config = dict(
    norm_place='pre',
    tie_embeddings=True,
    lr_head=0.00707,
    warmup_steps=200,
    decay_shape='linear',
)
Each number is 500 + 40 x the weight over its row's rms, rounded and kept within 0 to 999. Layers, rows and columns count from 0. Numbers have three digits each. The size before them is the row's rms in percent of the matrix's.

# k: layer 3 attention key, 128x128, rms 0.0402, rows 81-127, columns 64-127
# q: layer 3 attention query, 128x128, rms 0.0595, rows 82-127, columns 64-127
k81 098:484525514463485453417507457515570456525499500489450542492558495460510505492581473472616574505502512475381508513521516462529489466486467561506484518579499527457542560554436483500476469469523555
q82 050:496503531556455516507394508474454468465450492525492505533470460517525493561528541551441489498514513562531469397444474553560524500546538514504429456481473469541478464435612529484535498542513414
k82 105:544546477460509585549497477444406520451464510468528496527497446496475515478502501573438507530493523532522506548455469536517522461531471443499525536447503542553487495534474519500495513435511472
q83 109:467479489487508495510494472513478407421481521501450549550478429512479442495555559486506544509547516479445506542470471561539570387501446550502430511589494501513519499516487539495426587436464446
k83 070:481505534549554508571528548569397533502528499491537481518409559565512413503488618525513455540510444544564558467449480514495492531559496462460494496460501522491481435515534538483489477513511519
q84 079:509461444540519505559490496540483414458488572520442559532494416473422440520521500514433514520572534502521510476437447565549592418562522475492483463496488501518462497458508521463512545502451490
k84 115:530524439479564472468577494469469499453454525512454456503513419423424491469500462519501523564470539478434505513466519527472502434517462481493535535483525578546484557587394519510537487464505576
q85 107:516494523504513476462513510495546578533537501456558449440527570470524534509470443524503468515445477536552520505563523438469413612481549475484590498394509513486486517491495447516549448584565533
k85 102:538529521512507443500504519508539561558534457506503483418543572466568507561468480439511506459437497510562559518557472480498463520468611511499552527472474571491497518542481452549498458497546477
q86 054:563505454491506498508596475525532494441473487538526466514513454443423484401500445542527512534464545450452525595541486500455469495520462429529557542439557517494522531545414480562500494473508561
k86 118:454495516452529479449509504544536493566518469535477493483480509510561499490506466412587519485533489482432499493540487489498480430492488550534494518602479496464513541542486438504483506508506492
q87 066:475499530486501493544488547460542568580568499472572492500486548522544488564470484514511471472495469541550484415507514462508455582522561511453560443412458470504501436464498483477587444594555485
k87 092:584549507453523482505510531525472558524549477451466473461497540476484469466524425560483537533476554572504505519459531466463465527532513461454471495438504538507479555516438468502537477499554526
q88 074:510476506562484528468517522487542618564550505445551479443516537496510548528446482525513476502478499530556476428532505459472472604512578498453556436382481483511480524466539467474564443573544496
k88 077:641440454518531470557514496546520534487449515486481490485487497453484480516458500507489595526459523536492498564555588479468450499474493438529581499389492522535448488472479520516475470495506547
q89 089:528491491523533489507488530511522593583572482512553459445513541482554525564492450539510459478463454563576475471474506461467447585482554474509524488399474491519499512447538453508544425582518496
k89 097:512560463485462506512522460515515494446543519508493477488545484469497527444442455590380456568457490473529554562463530547492487533496495503463545493429500650474497506467527529507493446526468539
q90 066:508453503498509499518500480500440467429466515536411560550484420534423472460541533518470525531532512440455515541490461540540579467533425541487417505592518514531524513490469521510468577433426511
k90 073:524479535513452496509477430560502482452459502510530509504467474493544502463427571483469509558454432549402480499527503472538446465496463540498485508561499484458461577500487486505436485492423545
q91 078:469513494467508533480510521512516535558521459473530450492517612490565521503495444439532499514455487551535535442549521406481422520417521601484531557485491525447563494499504472474529435585520522
k91 112:481543494527534495562511542440473550571503489494537448499444544502547468576511500514483462440501501530638467392483473479501532594518506480492491496471467436522522443434537499495525481506455486
q92 088:486448473520495494530500454511454389440434520510418555557472442507474463479515534478442542505542540501474508479458423570570572397496473537548436497582487503497490486506506542467446565453438469
k92 082:485532433553535492520491549473418423421443524471525492482462437449448509498460527509477577533473542426484496470494533499497603458504444417529562478475502489510500477489546580503443501486482488
q93 064:512494506515491491514511482525431439431445510534472519546495447490453477424562492466500507462507533453437485571477454516490542407507437530540468558595543569495483501551492502499436569433461487
k93 083:398430524528495489502458452455634496458494546448541505515542520485497454508438468494590507475558439469483513502471497425500567520418455529467549534548499483517527499464529443528467487538538458
q94 086:492496496505544532502517518493522580545545508512555466477542551450520535549455440490509459517453474530533505427509506444454452575482566502458525490421501505463503510448540444506549442583557531
k94 079:487543448418509490410539558468524548534556491444521523514540523472508503533531458502432453488459528532508484512545505537498456560547542386474510510403497516462557503479465497505513504473511549
q95 100:504501476480486479523482484529466435428408511511436528543453444514453437467547569489484560491547533488444496535469464575536547429520462563521434484623495500510516495525497518487440581445467461
k95 088:455528463572533535511442492440450425454442553493512477461466405546518469496537558473490522525493485536476506510466415485484585486462440457498484531568425453536568491504533518540450499513494475
q96 084:479504497524479476520484453500469365420477492500434553554463429529482470494518565501462537516557544481475528531441510566555581414514457484504457449594487500524497493507501554451438541412450484
k96 067:541486521479511428493530528504499426527490441501467482513429510559490487472528507506468569465527564466516529518481532570467488489554485553470403480571543488514508541547441513435560560498544438
q97 059:484514527536469443562421502464486479449496518509473520491470444484443428504497516572474505509563499528556482502458473531503543528583565421514527448443442491518459504459527515505486508556507479
k97 109:496537472516504455422543482477501466463486520481412551504526481461427513381565470530514567514479473484466519568535498530511566405506490443459545563510535536517482549554475510499450495439535502
q98 067:495477478541478482530477480503467436404454547525454526501505404506448452510533524518451539522539555497484487523434478569544612417584493442517438483513482499527471483484508533502487567433453475
k98 102:499514495505491504462534449518425435454484507476463527593530417482486486482549500496557544522514511423440487552504485510496518408513443530568494541569536526535479545517441525533457560415483529
q99 071:509507495515511490488512484490463421398472491473444513517477460482442497470522534521466504480531526448434515626471536585535550474506457452506475473560512526516492508541462524539426535402488525
k99 109:530518524491441449454474466558537430491548453525424531498517499539528565507502517442496521473521456411448517527556488507505472435476532585507455555618509513465519519509457528508491532473513521
q100 107:479502465496503491534494481505465414473474504531451548564463440533470469504555549476479545474554532471449491524471452564535571390514448505529432512600489469500503485532483557464460560422437447
k100 088:481520474507517548482407457520439442427466521544447541540551471533438497423522530562484529516535565464472484453447478471519565504466421506507408488573522456490551462488520513505512532473411492
q101 082:511499480518484500551489466544483381425435519543401534554485431536460489509533528488465509483545542468492508530430466564546568393535492473531473507578499548513484488486501557456437564427467464
k101 081:495491494515537554524520518495434403427441521501486509562458431504419576467552524557475505518499427461506528539467449534571529490443473492537533502564562528507516517481481561497444522456532501
q102 098:519483509524497511503503531503515555558527501497528458433521547483513524528451440547500478485491478528584498478492498464471470623521560453465563475358461481503486508475519447505539439586527501
k102 095:559516461522506483503447493528533443431499512515481476475576473408490515473504464538489582490454492441481560565577531516550507522471504469492582553500539617466465566508409554526471402488531497
q103 083:526494480558522475524453517507501532478535496524493469457525495455515533521461493562464435507505527515549486470484537537491503601517582388498570414401480494550442523411533462526505442570521485
k103 125:534488482483509477465573483580515517449528486493469459474496486473492568512533420543417545532481438477464492609552483590510504510535502473480565509488545554507465535537405536524479512485581536
q104 078:476525557538507479483448541492524542543524506490523446480544550467551515549482447526521445519502469568610515446490499464497462597491587505493561517411461501515471485460557497506537414621513491
k104 088:565499415514505503517497513466505532449469523508449515477560492477419535551501510531483498488493515514540523512483491561494576493563524448467548552436516536503491468545479516518487510496550514
q105 055:510529498497501543491537513524520566578528443523512481496519584543569535511462495459550512490455450504537545391508516394478453530432500551462461566497487505447565529505509472476527452530549538
k105 097:482528492517496533494457527473496568514466497499563511494476514505518510494473525537497436507484516572553418455489539483510513568503470440533493446452514461501490467440583533443475495505446480
q106 078:494493500510508491502532480494472425418506499528455555551492427506453490479529534489456560490532564452441491577499463537512556420485413497578454489569519478505519450543448543515474569409457490
k106 090:437492532533496492473443491546483409467508488510457541539464453517573514481458499501529554436535540435417488487430440543523525433461494541519401540544520465491522488515525516530465558490492514
q107 068:473481518461508482490499525450558586574568512487558486450520562480525532537444457492494455486490422499548488463543511437493463596500582481483548468442481477489485463492512469509555442564523511
k107 067:548479535489488493457550515495540519535561504507522506416511535508455509515511475494431444472471556549486529498568549493492479571565574426550501458447451554506510517543462433518575486474488579
q108 085:510491516495515493487504539488539578560531491501547463441548555487525535502417447523530462522478459510567478446519534445482481617511522499456552475393481473497514517458498442566558444592515521
k108 073:551482505528536517488536522529566525481489483491534469494538490493540551550487470486507538496435464573464522539579517523544511542552496470471523499415444470477495534475483509537463457520551538
q109 066:511468537507548529507530504474523555570564480490531436442498514472529485528469508548498492496463426542552485469502497457446452602477531513504523474404484462526502467457487469553523412568521515
k109 075:557427538440483449516503512572469493493512460558472461421544537449524554528516526485463508566414475503520524478518536485496512516577486448572542476493510541478441586474479532509477488494495540
q110 073:476507528453528531457530500478524590567563482460544450499496539482519539486480480449525472488478472526515526518522531414463374561450480525451590539442542545477495540531508437553546462568516548
k110 111:499450462494478472482510512535563559565522440507503494510476571528550470578449500462539463481509493598549469410467473482460477532542564533539567530517505506455401501485522503527526478536531476
q111 082:493489459525485525508489460540455452444466520516421545560500423530462504498567539483470543495537556484448506498467483555528597394537448502529437492573502516537466507506493522456466588414465448
k111 096:481469458512506521506474477555449427439428512506508512590513419449506513487504532535503547490501519424480470518499462496529496444449428574564513488558536477547458460473466550549450503450480490
q112 081:463473467546537482523466493504489433408492526525435510526447379494420470492527536546445513522531506472490483502501465585529588424556482456532478476479515451544493468469493524550435566472478495
k112 128:483498484488487489471539474572460472472480518542467519513436484476530490475508491481501569529502508487409520549492457541492525438521439570498498517554558510582464556572436510486424542460544499
q113 093:485509502472519495488514464497476416421472515510452541555476418515468494494550559492503545509518501465423498543479490532527539403493440526520429507603528493509495465538482537523431593418485477
k113 069:507459511510469461447496518530454514475467459521541551536443528577559485511486576477488495507489524542455493482454443474542467414519497560544504515519502533487456469483587454521483539444496427
q114 095:509505500513496482470480542504542595568528498493546438432543564468524526512440453533503432514483479527549501476552526449452440607490567491497541486418473499514483503462513474506560419598532526
k114 081:538529438534523488538551498537593516508507533445457437446525477466510490525496470501532459468466524536474505520538518494503470528535530436425592480450519477484526511504508522524544491574515577
q115 117:467489489484501503524491466488476404436453519509445557560491422527464468501530545481473529482554518477437509499447469551560565380516435513525420504585494502495503474523483531485444580421469470
k115 091:459493484445490559455515568448455463478466448497517570571543421530488451456540564504522482492503576463491469489453470500533566420521473570509393536598529464510544475454507567519459566445497453
q116 056:520503510518474466529469535498527539577513534485519505435539536507539511526448513522507447486521474538588486428490503510513474607521612462496545429410458482522447478445555505471505445580497436
k116 076:542495429533510576538554474531467500484481525509450470439527473469422540470534481568442571542457501493482505600502475544450577493519463403493556453411491534526472520481447535514451466456528474
q117 070:528482489515493504523513485519454436421458542500470548542451431495452464493527512483468561490527536490414470562474482581524563398531476498553450490566482493520490501572498497496452594438482476
k117 087:471500507541553445435479456473513471442486481446491544555514385543523455461511521471539565508511511410481550520552538452517521436456461515534456544563478502491528490504507508538483531470489498
q118 061:497514519494509560506496499554522534590552509515522503476498523470525494556475506472497516496502486557561482422508504454489469548446519597413488466503514494489524545402556478486579456588454455
k118 118:498475476507542516549497543525470554500483545504513416466486468530457496547469498543445459547493513567579500452428470550459473544541491411462562464389476512549475451460519543509555465520444526
q119 089:497494477505510500504497472509452411428437524526426530551464404508473457493526570522477528522549541479442499535475494588524575409509475497516431457576491533529501494495512529486422591425474496
k119 086:498464504539490485472505527544429434447387515521501510534407494520526507462538572511402553521521483462508488550496479493515513458521445526516471517565467479500473499467497551475433533466510512
q120 075:538501483503498534524487538482484551550533503532508491496493532489525526537427495527491457465509523557570469412435552534481511568504567408489534422434459525507488529441603482462539471522539534
k120 101:584533500489509482450506542487494481400482509482511546524437478469411551405535439619378492497496453439505445573548521530476502510518506442484494556446530509498467497483479522466497543498489491
q121 072:483515421532495493501504442539448427398430492530430523550487472482470455465533544492472576527526562470445539566486473566525580433523462484518453537562514475495519493507468515486447541411485500
k121 089:418492474512500523459477496475448415517494471488486504549494459465543512534528486416504565489590524465458440515504477578532525450452456525519434511585551522513573507509464529505439511460497485
q122 056:438502503497518516565438555510478427517468536540495540486483460534475428574492534499512486487553470569565480404450448521514561463552515554449430470485465512527503431407543503463464516569470445
k122 107:494449450526552508564507531448396513410415565504516477488495453473470449474518567570449514543463531499489538510436473498513587531511415474466512494458513489555502479469491540485507503464496499
q123 073:518508454556532528435557476528505544458543517501496446460524518461490572467521427531540503544418557494500518557553516439456496532498478449522538570406541463484499536535449465541518496494513570
k123 135:481482526516450452465485442547553500536512484530500536519527562454583530512470503438555564494526488441454474520536511501507444432459486573506501531564521534498513577533449455531462512494478446
q124 059:472538524523480535494477460513455410456467499482403531551541498513455465467541514480473512549536493468487550510459446514538581412502451494513448602525516583492494518501463552461447506439446506
k124 081:519462439433479542548479516536469444581495438411456510512545533473470516495489539453546489501557529501503474400492506532572506456532499517522532527535544476460438538473439578495465519411461496
q125 052:554468461530517490486563477529455476449468491516452492524481463454490515407494429499490554549440573467427524596511513514515537446481442515515484495556529485525486562553469512548480538444545573
k125 095:493563518496457436462488481542575491540470488529539540490566519491553511536489465430543540432500510440459461495552539458497453407466530514502536489596509495452516537505462471491515543566427461
q126 103:512515510487495514490512529513557582572546495495558443456527577503546546516444445479536462493447470538558507447522528426446413567476534471486579525414496518482502525490519462493573440586533509
k126 087:520499500506553477517490533477557607513550501446508452526517515484442469501483419525558404513468498527526488452518504495499454590474547471477562515407498499500461506507509484469534509560516508
q127 079:484496508448508529484518501504513582604539465511558473499472570531586509546505502449563513469450459543496508442515498433448433493441506565481524525493493500436551476488538452493541471542532496
k127 131:478500556489534531517472543472480518542517527457561507486417512504506514512510499533485459532512490568573496447435499489483473618515494455510488434425455468479485462462565486478556441541483514